Weights of a small transformer language model.
Architecture: LayerNorm after each residual sum, learned positions, biases, untied embeddings.
Training: a variant of SOAP for these matrices, 419M tokens, 3200 steps.
Each number is 500 + 25 x the weight over the matrix's rms, rounded and kept within 0 to 999. Layers, rows and columns count from 0. Numbers have three digits each.

# down: layer 8 MLP down (transposed), 1152x224, rms 0.053, rows 767-826, columns 112-223
# up: layer 8 MLP up, 1152x224, rms 0.0804, rows 768-827, columns 112-223
down767:507505496469538453521470430482539494453483464531540545551500523476475546513502485529498455510436493478502467493494470511509481510485499528520497485510496525518527483505534515546511499472511510449465477495481527529509491485495521465532482494529555465514524533518575479538590522515494512519489495460534527494494526478466514492484498533521
up768:476501501519484478462477439512517514493508484519520512483514523492485473519498502501565553491493508493501501525541479538520467498492493494525477486483512508517528537524493505478516483518513506498489436502497496492490505477504487519502496509514512469524498509483465512545480494499484483521504509481528507543494485479460504488522538503509
down768:499496506504513500498496470499542507511522513503493484466517488517465521478485501524499487483509572494499495472499497494522495464518505520506489480491484501496522502491512523504487487496508512479520496510535518506494506517500519492501508523535501520495506508491488492500482487501525504492475527445528485489503507524511506485479496486535
up769:541529514506507450517463485506481495473540460535550469530514530486466499485538448451574494518494492489511461492478516479482511498460517484545518461468525530469487541524476508503464517501540483460528512533492444507470509501498502474560491508517541524515502516494515500484493572479485505484488538496519510540530525460470532496510487540504
down769:497500525522510494510543516488514452511564490522492517528524497535517511526486540534516462510491526466481478521511481548527525472499525488502459517521517497479506504539472494515493473486511533494514524514493510469512499540514516510487508489498514492491483507463538503511485523453502480517471504451488479515494493505478494493465477497475
up770:461495457473514480485484479440454473448510504504496497514476523512516496522505486521535470555503512496513480460466483556494478493463535482535520496484520498476497460489527525472493540525456527506488523523482489507520455531542485465515468529486511489519528524481517497499490502492475521463546504490496510454509489523508461509459496491491
down770:469508513498547473440536503482550477480534527548497503493521452462536462552460513513475503544518481503497470521489506534513527463542501505503469520503537534491498455520465484490557535516572574510467502498515506508480544487490459527470435504530505488502502523493543568493490491514509485504474550479531521478540482543523454520508411467460
up771:497509506498432444505474504529505483525525550539504485476490533467536508533504535464534517482476474457432488456494497497488501521503520530532524499496444525472494554483519484497535481432518489476507506508510480457504457537514551497497500482513510507496517496476495529548508500505449531517420520497458424500470555495499507479452531535499
down771:444500477514461513456435484489506506495486560475491522459508488517524455556503467525486533505498565499478536490568488481550524529534522512518554499513460510481503496435527552545554481497532518525511459461533475495456551498467512516491492489499470549487491547525515537533529514474465516415504568517502505514514508538484482514459539500524
up772:509486535502533494468527569520484467516481516459503491521521497498527509523501525441465521467524510501472539524464510505517445512469494492480553498497516525531483488512546562469487524494481486502476502486509494459495473472519518560487475499486494526498494473503465511493500499536475516545500495505511496498469488499552514518487518510496
down772:488552477486511482551513481512473528514512539485498479539510530516507470542503467567513459521499489563502502533510494499488522498511514503516549510525491508484496482546463470494480511477484516571494541419490480483467505501508459499425472524509502524503462511485509497496542446488553510455490466486460502489514478504541518520462531519499
up773:502469512483505510470497488533518482507535505477507480487484515441497504433482475486497558502516492467523520529535507482484494536503481465511524499499524526475512478441495493498477464471508525504486491475487505472515496488478479524468460498497429510481466495512516505503534473438505462476505496542499487501496505537471489523488476532515
down773:525532475523515464484506485509549535521481528503528490519522513486508505508484507484497494494451516507449551506468553538520490555516512478486531474483528546486537508524544483504535511499516468498472514510489482490513494453502498486496500527477468505500506470502538506499484510537509482538513528504490497453468521478481493517520498493533
up774:536485451462529458523505512531459524505517523468482456465491476469496457537465518484485526488472542494483550468491522528548524492512469490542488486504558478494517551514518531537491519481509504558516535501487521507538510490529564471480476493472464549483531466548478478529517536481456480491494482482539450513509505525576500449499473503534
down774:522491469428484504533545516519495399487529509502507512530494507506470522532466499568505501451557542474499505509514508468494514498543489522459462508520512531521504502472467488502529453524461494470512528513501462526502493537465510526489508467435511481488456502439559516534489496518487520471509528466503508511496508485497495517480514502460
up775:480515463513466483482501521578573529494530501459508489491499456499477530456534456478523448500533518490560506527481478530472541496496530519576491485489514502520437519497424485458521539459530549472542495501496519547457496497529503500523525484461509480485485483488500519487459488497453523581494518494479453470515529497486491480516525532570
down775:461503501499527536429556491496449550513453524522544505462511481499481485476497521514558479508473507516554509484494457538465549499528447515499505505525479503494565503473502479516553542527498513477543494459497499535501467501465438499518483473472538518492485495481555495483531496460504537494497532490509516527511510458517461408449517518480
up776:531515511506506504524506534479559495539517543451567468535464501526479503468508507481451481489447505505478492490495489472484485478490506487497510531492486465469540513510485493549446478516523513559488461486494495496516512471484495457441520486552482552540493528492464556532515468527525502480514524536488460504500496507548550504500501496492
down776:480531476494502501478501561481530545486542504500487469508495448503512509516522559497546497503463487497496503502482481495551511525488476501447500504481447509476546463516527519502509502461481494508499526490525508533508458453498503506498441501489527534493487476508526466561488528498489508493520491452532478529473515471506501505511468440463
up777:489492498504520516476512511520490501492526486548509515493517507503514530524464514473485456524494498528496534468428500505503511480493488523493476519528479521525531514538445515517480519504496537519495505490530483484487532512490499553498455464450493484484517485461497500500472501500451524490505509475472494502517516549469505511482508498479
down777:515513482528504531496501499535490543506509508492530494532518510523521494487514520485479511488506467497472512491520535466474514494528492513534501489467526482490510527528482507510457467514468530482527472498474494504499497506517487471516511499497483511488497511521507471506509498494474496503560491524482508501493526539525492485473496500501
up778:477530526495502490541494534497512518498503487461496477501491518510460524540482509523502525489498539509512511507451442525465509528468523524487504523520483524503511539532509455517532462500483495572487488478504515495506507494522498479507491469548525508476492518460547499440517531490495507472483469529497501519512507487537518513564499535521
down778:510467480519526503467493465527480450453488418457484514456521520503517473516500509492497506488490475555473460506468484433518504530469478494513537468479495481564449527482489507546499508489496466463482476508522490472510526492464480509521442550540495492521500487520469523488464523501520489513507456494480519488507514470490497490482547509475
up779:539503540463460525495511533469491503517482528448496501496515513474495485539442495463535512508470466511540515513474471486538485526488520543477463537497475488489499507498517456493482468488510474481491520514542520518494526526509525489501517490540536509512467479506506429524473547496499533549531504541463491482476539524495521516465486450462
down779:487512507507477544490456525467475478488490496488504529513498492497508497481479500522518450487513514501499454562470459473516466510541485476457485490438473509513498519469538470522532552463469465472504547461492494515492492483472508479477478488453455464494443493534515503543498520543525469558495537498511446472432483485494474515554458509507
up780:483531506520500490489492473492494504466488518529482495496482475501478522487521505520519532479484522491470521505493478509496535512506492502479516527497524504521487499473531480491526542501511491468545465498498500508498492500506526501500462512495500499514491489484522479515479488480507475489492493536514527520484486515538513494503500493470
down780:503490546505522498482508522499510529473524475480492521522465473492493481516479538543480502517508527485512497494533505493521492497533496476505512481539516488510503480512480508484492522536516523483515503506494490504494473502496531507481476502511521488485508467497520525499514536480497493519493498476505517478500506495461518503510488526495
up781:484508499496506535536479506516498506492512502514497481482482485495491543451478506497476519522460499474544486487501477467500480470535541510518531476496534473493484503511483525476520532483555519479482516526535508476512460495499498502458520499456497467523524521470467520510491467521482478507514532498497475525483491500498498522527492470500
down781:446502527506461451524496544490513485489540530500504495512474483491486535526516462517471496487483516522505508485505513528503481538503471520499500478511488477471511488554477449554510517507506499508503504512507510503507496533512509496480462524471469491490503487482487505505544497435494456534512516517485495528458499462511477486517492484530
up782:525511472496496525513515492473490482475516490501519506516529505491504464517499496509507526456473519486499523479480460482500515475471471507466520486494527474505508505484493467490455540499518488523534543466457446524510486495550476438551502483506446512481525477493512456507537511478523500566479491538491476476482521515504482537535502506487
down782:467532545475455543509508498489480509463517524467479481483535463482524499455473530529470571503533506530457480551497515540517465527497481517498517518497484502494480524529458484539520505501519499500518512514533510517469433531501509532494487546481501497523517485479464496511510478487444441478506504421519460526499451511465495531455491536526
up783:512521464503530509475495513466528491488505499504489519524497544520458522507493491475519485513495535534476487494519489506516545518507538533473477507526483497501511484482473483542545526500475522506476504464528569475473524511500554493483466555450522454505479519504501490528508472578451515467503539521461482440496527480494514517496530513561
down783:503525528493523560544491440510510496511544481500462533478452466546521527508530520481504502487485517475489504468533518490466507497476507483493526519548458504477468503541515511514473470513483475510501497505562458468474488530500491494505534501513517479485528488488473477520535520471497524519537523487471483486487514493500466492537455523510
up784:507502487497489483478502479489496487486507515487509471522482457496550469510485496488527527497488510515594509458486473491496533580486503474496476532529503491533508549432551492448472508485519470559475498513503470503493480475547485541467520546538530520498485504486492515491497476525457534567493484508503524473536513530494506501465504491491
down784:504513492530518542492491470545521520490501514511462487491505531504498459493493526505536524529448516494473458489519492472532520520516507458496502507525502495495560513539471496464490484466491510499489521453466477524511494474508464503489463481489509504546528488475537485514508529522470465493521499515561484529544480494441518502537458509472
up785:534538517510480493503478514490497526498518498550471520528519497512492499493507475543531511475508484496482512507465470487506565496568456480563501516488501522504504501490493458561501544492459502477476507524454517474520515487513495525478482538485528471465470452485543517497519494507504489534530450500491491478510517486523505507532472487517
down785:487523501518458521516536517482475524499496471528493514482514492477519493501515501464553521536502515476525516488494451494486503474489516465488466492509482507495503563504526507491492548494458497477515492478463497493471481540497453516510480488524488492521490497494522490527530486515477519481502487497510529472512468531492517514487455529485
up786:485514538544505481515491493480485488498461516472520493467537521469495522556538509510461464472502508503466505490476531501470485484514506515506482502470499510440509520492492518534479517515530473468517487518482498518504517524507480437463500493494479503522480483524505455506525475538528485486482509516479477527501455550493550542502496516520
down786:476528488506536484484516456528496480492519474453505501480483510521484483531506498494540525500490450514482516473470516545535519495498511443505528492497506512550500513461518514525522471523505504517488479482556485491522514442508490481515507546479500497516490488459489527492487485486485512494495477498485509502472513495538517482520485526491
up787:475495479515523535494515511494494520486482457521508516484530482493488548455520509488470517514493492530465492533510538505528523515493489486540465462470525532529512525509501506485493486509475469513506530498486448518451507562544489519554508468448484473464529518504531497490507493471510508482559506523521525514524457490490553469496448467495
down787:504504544512480447524496477486533486528539505502460507481472452549526503526524502525500502471511498492550525495478521498496500514494495493451513467477466511511494533525464505502469516518532573516476535491510526508473516556498531475489508530511477493518445517464496498558496488475470519514468490496507482512546491507479475499478497530512
up788:502483528458461524521480476523489442469552503464472498499464455504541522482528488483493483495508502498495472502495527515522509529519463518476485472487467493525482509514510525488483470494477449479479471478529519491506473460514460519479534483554467478510521505475509531510517500488476522514489463545488515501538519502550496502515465517486
down788:517513474502459492471540481481512548499537515499458545458482467479539486492459493497483516508526500523511434501500475519527483484523504471502485496457513478472508467434485496506523522522506563462451503445482508560516507461502523507502492486501466496495489505505479477506507509475483478500529494462534500494541508485515531521491454487488
up789:499514498492536507518491495472474523530503517479470483487501505477525513467499498469471481460444519482490498488499476482559492579518494493523504459518524476479530470531478476476482497529501492502489495532463513496504534493491517476479506521497478492453481477440511517482519525500493484498505540536511468535478486500504465470516477498476
down789:499463533501540462524484470500474507467467504516514503523484519501512500521505517518544478482434473501471530484483497494491515510464536455489540517484515485487502511506515524535487513492476498506484507460494477489516530491485490522510489494485468536510467486546508538506494490495455519556466533476483515540496524501498473478501522488515
up790:520492482491493485479518516462526531455506496502516505521496532511503535509494506506517462525516495511493469563490484510498495498488452491499541478543565484507544461515513543466532481491519552480497454476484534480472523477521508494506513509509533530486458454529563511485502502495427550491520523477507535502490499492525502483466525439529
down790:474472542475466476493463497489545515458526510492488468473495478493479516502525513499490512508478483466518513471516506511502530510557516491535520527521472495492557497481531512487529504463497498479515524503498505480480528514509481523524520471494507492461517502487535537527502511433533474504476488491465492445532512478516494512484456506467
up791:505471514504515505503475514498506540497482469529506496489495503471504478497523469507483525463484543482510510525513505474530489514487464496489474481500481530524494429526533523509492481512439496483509539518521523517529518543484500465501416491492491515446493493481514528489495505457505487503482514549520507492485510527504505522534536493523
down791:514463495529513528490509448544522535509540473477534493471499517485491529525508502500510491510468524511496499456496483501508478498480510533559509489506449487502541476490534465500462531529512535499477508496499509486533533464499457525513501540501530439479522516530482479501447491513481492465468481489513516469467495534552546485450526480504
up792:494519495496492520501506543530500483525463475504455491521497522513499484511524462491481483473499498515558502508543502512483520521501502474533539488518488518478525495484516490501492509505499473498496522554490502467506492523493504491527525482487484494523495478499473471498566485503492457499545516468518478530470487500478478478505477482525
down792:515513470474544483524492473505517521511501490516502518511484494474488511533523515492496481508506516516484513522508553481503496489476489484514504486498504466482499503507509503491532468527488485495491493511481452515492505515494493498486493501464461516504512485550511520485532508486519528462541488524479530515470503503482515476493488513507
up793:504470491501500457472459467558471486517514466498485470509489523503524519503488533488532470511486524483491481461486509478478507482514487515484538516476503549533525464447456537562516531500513494470522538547521494532545464482504504451493465470500442498493499511532528482479548465510517516541507442451498499536485539460527554460536501481542
down793:486509446513519461501536465455532510453507463491497514498519517485472527502467516493506502508475475476500522522489482525512519490534531448480504494506516446492494534479499503514518524517491504484466482491539489491527505555488504516547506544481546475572509478485483513478510492444514485492512482510547522469509506449461558500481535518496
up794:510542504506490472510571519499546513508518476471528514525521532505492495503444487522486470493482475490471506498484502529500520527485502497483494504486525500486526538449497492490505522480469462543496539434521462453510473528508522514503547462493479511495479498503508486482472493549502519508536583482535499530530463506495486488458472510506
down794:487494506539507520505537449530543530492476496466525547487458479495521496528488513472510464540527471513469522515478477497493496485472476498502457487498517464523514498490496509524505467477528540552501475517473541523520464450506515517478550543515443507487523543495513487522499514504472444441477469508494475587478500472506547449470498518497
up795:464542510488494514504571486503498520498520497516457516499497515490509515517500463472505491502532481492479483476481519509506471489488508516477517530464489513482500508497461493479472511492517493517508543481489491474518460498524566495556483496467485524523500484488518521453537494496503526507488488513527494529516449488523471507547527539515
down795:525492468474467458484529465512503505517497478485518520485478514541507507442477456494499452544514519509490521512485484519494482547490473515527484460520502498470473499481508502523539490494530508525510482466488507475508469483519527516513497512464505485509513511522531493489454498515515489492477474526488485518511495503526486475496549494517
up796:495515477431454512519482526473583514486506478483497527459499504521511498522487495529485521488522526533482527494492520509529490474507510503493574476488523501525531540520507490464512503487515497550495480476492501433480481478508497492526494511494488552485477487453496491479482493499493527486521515504522443522485532468493531498485536530494
down796:484482492508518509478482488473503499444481464535519515492480479456499481503469491463500461529483475481517491498468504486539465480511480535487488452495497499525464476526498526527512464496489482504517509483545497515449496550505478502499486518540509491537541464521521517508446479555519509494496489470478487481499504434467507479506466523480
up797:459512472482486486500474521446531496487435475488519502485471481485524513480471542497491500485469499526491437510513478507536507509466467485504484484524551517484474529498465525498497499531487452450469542510500535445502477540476503487483523500501494476495482531526501489465497498534472497497567534466464471474467486461456505470467546494507
down797:490478467506527504480491487516455499485476521548513500555489467524498500588478514518544517564481528498490510462490522540520487479503526512505483475501447543530533467526485480497516464478544536529517504502516501481504470492508521453476462527492501536483497515502462516501457532503503476535471502485496564562473470494465502490506501464502
up798:491468491483522492493506475483520495518525471538527544478483489530503519500493519503495468510527490480535473489449488504504504508467477514540529514489461488491528531507455533468490489455479523494492501493523512511463489427511516519481511505494496519480471496460520494523477541493508515521507530491509508511537491490493500491474498517474
down798:498526507530508490467497488532482500485474490501503480509486519510481497491507515516495517462506497462519500505503511539499476499485451504504493468474503532531516527508468471546521476522499524490498506487518525528516552529539513513483495504460476489463493534502490541518495537462474512495536478478528532518524483511465508497447489464517
up799:478513525511549502472513491466488517513518508559491502516494524486478498468490497481530534469550493523500515505516490502511516480499544504499508543463485482513496527526491468493487494493491491516503491508517503496537498435541483508492499474530525487504535506487468486516499474533486528482534518521494442497521487527527515473504518500503
down799:513521495512516480537486510513501513482533506522504487480503509503500507510509535493502501471471525519470450527486475526480483550516468492450461503522489512526506547498462513493472460474516507533523491453495511482501509517533503477502484543450492479475529555504490453491460446510478502481551478515478512489479504556520498459502495512537
up800:518516466516506465506524519504519488483502556538546550508455504493500454529513510459490482518425468499530494534517463483496511543514549504521561470539449494447481496492485500457503514479488496521495461471489532492487513543517448499502501473546545523512536456488459462523485491488565502509477517537500559474466511543526525456477476477495
down800:502485511477467477514530509503514509503505480488465488524514498493505501482454563531523546535503529482474522482493498497414469518526419481512468557502479520505539519463474513499521460501450469511474509509490531567507457531483525540520521472479469492517554484508530489477469420484503510494491526466502460516509486538475539484500452499497
up801:495482474507542506470470486512491522509478521515495499481489510505462493532476488463497481488460485501510462504562485479482462518498532554532492495452498467488513534488526497487466517520461478518491487490496543541451471534517490530497493530506474539492492509532518481500542515473517503478525516541501512468485487489539553480446492510476
down801:528522495518505495495509494497500500491525470537484512491452463485460496483496534496501467535494492507508496497504519483463540531503510492496485467502465501533518535495483511514500494491451488531539511498494463488535494511531479489497511524472491480490511444488441514496524468490541480468512501513493560491499526480509502485468486500533
up802:521498519503498505489477524505472527478544477480503473481497531512532514574483528461520477537486472462522515512520467506512536459435488453489506493500520453500480512485483523533530528510496498482533533554486527548506471516506533485497555505495507521499486542538475503515488499515483510510513520527498483472477483516467467486491549496535
down802:520522526488531458467501497473499454483527496526549480533500539509517522504472455506519496511477513478519526480469498515502567478472461456521535517501489451513525509506454515569512502505497488559525552502504566544469549513470536501500514501470515512538521510494491453482479504515521489490512451526563500467525504546492495467489500382540
up803:504535474440494498488527524485513517466519530479495470500491506487520556489510508553506496507517484501522492458472480490518464499511490524542496492473502520513517530478496485512511477502506465500474483506500534466528490522512506494528486526504508519480498506489493505483481509497516477501508487495518448533501501508515533491520485504493
down803:475533499527518490515457463483471508518466498519476500495436470490487491470478477487513469527518474503489501532487493525496464503517493502489509504437484511510531479483482512497476472526478488477553496472538475501495488512538482494452498495506524491454508477497460500519503505505498494482505507522508499524499525466516515512498462509513
up804:496487482451531466474476382483529492512530503485454505499482505474501498511457502504458526509530483548520557511475493486502518489488492504473514520453486493489502484496527512483471489456516473492483500507482521544532544452487538489497496523473458537537503493471533522501500473560455528462466471496490510464499486441547529491491470483560
down804:498442486519518521536519494545479503476533514498520484498489516463536521485491477495523485491500495493511509476513499458471453483503484518495525479453493506494498530532423493507534485441498503507473487494519515506462471505508514467487517532520478533488473467482554514557487484442475490492435513489463477511526501464487479462495541444531
up805:494517472477500510491505507471527500543450517496515504492477490455490540506517484516488498490464483486535494492486487502469465471494476528518530505487482512502477498516492511475498489488477512549506513519486506493499499493520499500505498511501527521449529501500495497509523505501539502488491519487503475510485505456493485528481521547473
down805:462468471487459510478466493489490500493445456484510506502438484477482512499506540479514492483478448499508572480498465506503491536517444471482503506480471507530512477495435532502522471486523504517524479516547508504528499519522496501464458521490496486513499489485537510504475467468490495453472466512501472511544507460514560504523463520502
up806:487500481495494523499487514513511515473483500492531495506468474492524507496528543496512489499487527518454471489484468504505489478507440490501516479524463515482503479516478536476511495497522513479449516497480498508507454493512530465527480561514508445518503458530478487496519479519534468502522473474480456494498501521501493494515531490483
down806:495495545512551501456488502517518477479506496490524502500464485483508518501479476484516496458494504508514477503485538446476486528447514465496526466512515483493481542483511508451500506513503549491506498519515540487515515508527513525475500453497485495547491482497479503536452540536486487445490471515540570486494490522536506515512504476512
up807:476492505524504481513511538499503461463494521511477463510497516539512423511485465504482474558504540531532522524516504482514504505492492514507502516498512505475486487454502538441534528532493494490498529467480509502527483490483541455491506540475498485476519466500499510484548485506495478527522500561505495554522487475491515477493507452526
down807:481493508518485476455527480541434486475517503522506462498519497518530483520460511489502485529551512541530499538502523508500516455500516439568531451527503483497508497499477497481507506481512506496448461475508513487465523532521500493459482493523530484502451492536475484510483471506483467462520439470515503473492491460549500504543497509520
up808:495516471525482491481492543473501522502535466478471486498553510475540502531437489459487505464488502507504514528472465519508504453524472483497511511512443527514475522494553485497486488499496473458473504513524502466492489448492491505510501514476548507463437552492535479487536545496502465461510512501487500466463500474548526502520526500553
down808:545552506479535506484492500468517429541475467458447504507515465518468510505490528532440544474483478510523510498537484451474504494561491505503513517496541540460525547494500503545541499478522507496509533490489527476536462504536492476550495502487447493553482491559486513480560464460547450469517515496464452511543473521550491497482499543522
up809:480488456507515560456483477560522553529469501502525493518491481466487485503462469517506479499480463487514522491472541503458505492539489514504510481522471502499583503545547503540446536521514491473522492503451479501539527519522521433486465512475519548496492513500560467509527528506474492507536453469505511520519499473511532528521526498545
down809:476546525501475514480507529519470491530491522443479476495512541492470557515560498499504505476460528516520482475505506492514494501474532448487493521509552463455496549415439485529532503509533478535552501506501492490532537464533467413505473468486512513510485487484502519503450471530529513482462469541515515493478525507550497481505537523511
up810:547514456517486494494477483502489505460539505520501513498481529464481544478466505498512504469496501514483500476533473476517455517499542474497541469519524507471433489472459503468542561415471521495459534554488511525475513530544533473464494510475516485489518485492519480483545489537491573486503489514552485493516503507540459495497510504530
down810:497499504459488498508498470515551516464540537508491473511457471531471530582506504445473477511511499511534496513499486490512499507510505496493540499505464550499523472503512517507498509500513529537504477510462488499556485476553490482483463486522548512522442520509493501465520520474522526444511478507491471451484470497466491465456476563479
up811:509474512496511484510482447538492524498459512477515451575480524509528493529498488500508536504483490468509529508506476481503463467514501538497481525521498500496468469522518537504446483529494475509512491474556480486509489499528535485500507505532467476496525538454524489546535482480468502535497530526560516493537497500482510471470495516490
down811:502503503526525494479513474493528481488524504492453490468493496525453523515520533522485504524495537508494515528469462505551511518494479471462466474515500487521488521481466500521493553520547503454451450480525507486496492468505517551510513487501482502522505530485473458521464486450496492497441464470522471517511509524457506526481491518478
up812:491505474508474481500521517486498481464492539478497498527499535539514499498510526491503566515511533494505499484500458536467495500501486503517507512529512506498506512497510482483476503497498487513519529493469487511533501474488500518518485485509513482498488476540494532512473529500492505498524531486493456481498513531528507491482518514513
down812:485475494486498459514494492509478494506489509491485474537496499503494505486517485507510501498506490504486545544497472485465490546467473536485537478499493509508506468521501459477490492516483432523520472514520499475516504487502522480481481503504453499534518516505523534459492496494540531491496497477469506513471530526520526494492528489517
up813:517494472493497505535526484491524490478498520493509488510539516496568481507471517491482547512493487495507492492490508510491505504506512509494511511514545505486441473501477512501474501499493543470508514480489524531522488516494479496526512478503503500472502521491505472481475505512483494550495478491502472526499531505503516495485516476476
down813:490503488504468490503497507507512484520487479521506489551483515484467515462502508515500507536487526494465487507530509524461487463508488496499493496527530509482517496517528523503502488486511508473543444534486492523502536493488481501488496491475471474524526471502499530477477523497505492456525539497494521469500535464500455481508495486534
up814:446469478483488499512495495468508460492458465470509556504519541461484505523487537451547451500513527522504479489543489464497498498493496481488527506491469501487486511453516523543455496465481494506478508488501519504501486524497458535507457514508488484491504480542516507471455499492495491444517510513490480499503494535484506481519475504519
down814:533500521494478516534498462503541532504487484526522550470570541494489491400489496485491480513539508468492521524524483530544484481489545477485514533535542498487498509519481506548537468524471481527486536474502480533535536504483535491484526454473540485505517513490506534527485512538478506527458503508499531507492445511434577493512499479511
up815:524500548509534510493466519519470510485473512476482511497495487510502476518508500485502503507480497502467509488509507534495506532507503531556501474528575483470480530458482512483498531479514522474476560529479495502517491484495490548512470499520512496527469535536516493542498528474473491495488471501498510489537484512529502491468464465491
down815:487485462461523490486503492491496518484506529512518497512483523527497455497452496523530479539511475511510533487514462519498479499494479493502507501511483539500501518517504527514492497514502470467510498450528485459519531495521509508461533521521505486531487515498481460542488523481517465498539501456512489465522503529452443526495503506542
up816:472483483508542493557526510524486515506447549489461555497473538492487478507547508473513535482520528469529529491509494471491514492561521496513494468497424515499520497494491490502508527463490532504587483479518547502520466496540475463452480516517505451534514510524498488525503476538470471493518537501492503489485531519482465485529479500505
down816:514490535499480517541480501507486498480477522534438523464474517508447503526531533520518421526453513557528499491558497559483530522489535454470515517521519514483516501507471507520470527560488477486455515493499517465515517563479474518528463498496515508502511481496451493495513518531546459478508519477472496531532520500497520534470523484472
up817:481505527511493484481524557539520492480528480483526494488460509548471494514495502482500452488506482497491483501499472483520487462480510513489531495496484516441511482499488467466512526502502512512477520473492483523515492497453457507462487512449510535473468502489510507488487471541502476503506534490502484549515504500514528499512482496452
down817:467447518489468527498472479516448519501498518459457489501499499501481466510483513545491522473509535493489482508453493472556479505462518483507498518515506522513443471522484498505520508472540470469452524509504517472484487524491493481538520496497446524473512446488505519495492439507532458469484488430481489479493543482475518492502496480502
up818:531532511485494530478508540484532453496514452520520470495510490490466489528471500460473492453506514525496503486501457509494494537512521505524516496491482504464511513502469534540521521503489443500505528502453488476527530502539547494455505518513497462494516504509519535521456536491489531532529536489517435541473514516527519505496493520500
down818:498559510534490483540463511469536491477552510461486533534488509547467516478446527463489444474439519481517531485491473505512484501508479517485469536507510506507506527481459501466499527485518528481524443508505458469477551466512517502455526557487449506525532537476448455501502520500495503452467476506481487478501488533501476502487495492499
up819:484483483501496517543487467509484483497454507482499538490535515484509463553473493566524474492461523480531451551449417501484524476506482515486520493476510485480491517469524461542514550481496487477514487466499503509488549508475528496481558497501501477482513517467510500496542491510492501493505487495496493508502542556516491485553537514523
down819:497527515473462467491493476519499491457469530484522530525448523498464446487493495499499478515519536501554493516486473497502505525495492511502479511517510477499479505508452451442516473498554518462509493526525485513510553478506539506459533487480525505539491508503475514528505485529510530508510514543506537485473494479503511474496491517486
up820:472521481487446456482515469472510505480500513461510459510487481504495486445484496492492493485475502478524468466526471475467511500531525543503471529477509493539492497470459527495525506466498480470504512517537519510505506495504497500524506515487450476516481542454529471540474455494527485515519494498445499475528507459495498491485470521509
down820:513484536502518494458490544496560510477488494513523496481516443465477548469485503529475527507511545489536451525493474518531514514528512475476470483522492466512465445463549504465547512495487485503543501539527473529493524514488502508482488440495563534495505491485475551526462563536503525505505483553545480484499483479488556487535488516498
up821:490526481503527492508503464496523523474467533508510477453495481540513511538516481514467509525474516480553516488506515508488491503471505516530477489488435473500518539479505518477490471483530538484501519467476521522473506499490487493497483467477521504504442485498470515485508513539534494518471492496508461504473530558512534454435493444497
down821:468450532495474528554502501515535503491476511493532526506517487549484453486452526473479502530525492512531508480546501488489498487498513464476513493506511486513510455483513494492477494535510460490497460506517494574471494518484507525502512510473469483449512486523530505469453518463533516457502510497503479474513528505507601523481484526507
up822:504525486514470495490549511477518546486551542497513529472518516499499511502465496495448491495494519485501464525485476453455495514526500527505549471559476495485525486477505493541522467500495482457460522531523501482525529478509513488481542516513477527478474475484427538497528542564522521536523520522519548546546455475494486443472527518456
down822:505527508473490511515457481505495471500499466526479523523483488520518472523499497466523474557514485465549522521485471474513500472473501465487512508490487532481486478518505476478441513486480459475496524502489523479468470541495479472474443518499504496505499507534518501504502478431545487537498464442503496484520485467479536461477499458492
up823:471491514451458530501519505531506524498555523464480495500484506504533495478477523468475531514468547506490493471518500523491460491479538509533481479528452457525516503524499472493539493468494488505520494480477522450465475469527487544476495526499512487490545521498486539540522526455492511495513519532558478508483489461523470490490502479508
down823:504454496508508465487522489492523490548419497481516548476455532531498493486430524458468460504545517494520532506477524470491494494517499466498515516536530486520476493537468476479508489496559511486519542481492516481525493492527504484511513490463541500488479508508505534458480477500485456487452476478469513562447510518536533530535526422477
up824:536536488451557505475525509508543500509505542516503476544491491502476536535412515485533527487476477506521495552481555477503496521484503497490498511492479496502505502496494509486508469509471481492486510506478506544506484537505521533498517486458470487503471467509491476507503515478482550507537541482484478492485503511483517521544487537515
down824:485471472434461466480481519501482501477508493533517535561556526518496512466537549495524537454529472464525488482463510493518483527509497469521468516512528538512506528510489499517507485499520513511479508534474530495522521495504518528470525482496526450503513471463490490477481524489510520517529494481498495511477523482460504504474456477451
up825:514467510515523471472495505528487534480538473549506478550534496541582510513489511501511485506561471478532509488510474504538508508534448488509557498493499508502526543479543487493489475520499455501508524516515528539550484450453500478485517443542526438464460498508487528523558515493504530464462476536484502498491504468493530506484511536494
down825:469440539517511488498527545500501521574476464497533503507524474499500515487487500498543502496456488481490560525476494486470498490498491482457498530478504564467500473500476478462476518493408501532500495459478474492462499488479464485493489499535504520513479538484486496471508500482494480507524507459503521525521544480484509489529472450471
up826:438478515497466516466495491475539496456499503458496503471470482481468503474499506467496559546490502490542488525487513500472507505521520484502496540488487457474484519512500486495515483503499486517519492489498495534509530519520467512490449506502538531487528543473474506538499480514467500479518500533532525505483483518534460510478531519491
down826:503525507474466505486503481447505509505495473463460508451472470512461526480487521518452485533476467492475472490535516511477521535510495487505514509496502471449508536476566497475477497489494513451525487480500476473487511489497464511525467515496524528467497522458493484496504510515499505479501516440500471485525457509523539477490497499531
up827:527458503483528567514528478516434468487516544480503551477545534472524484503567512462513503457560518512492535464488462513479472470502494510502542445498504486485531549496497506477483556516494493463486577508536498462475482486491520521476489515519532490505474552438504519478508486530503495503484481533489501521489495491517540466502512521533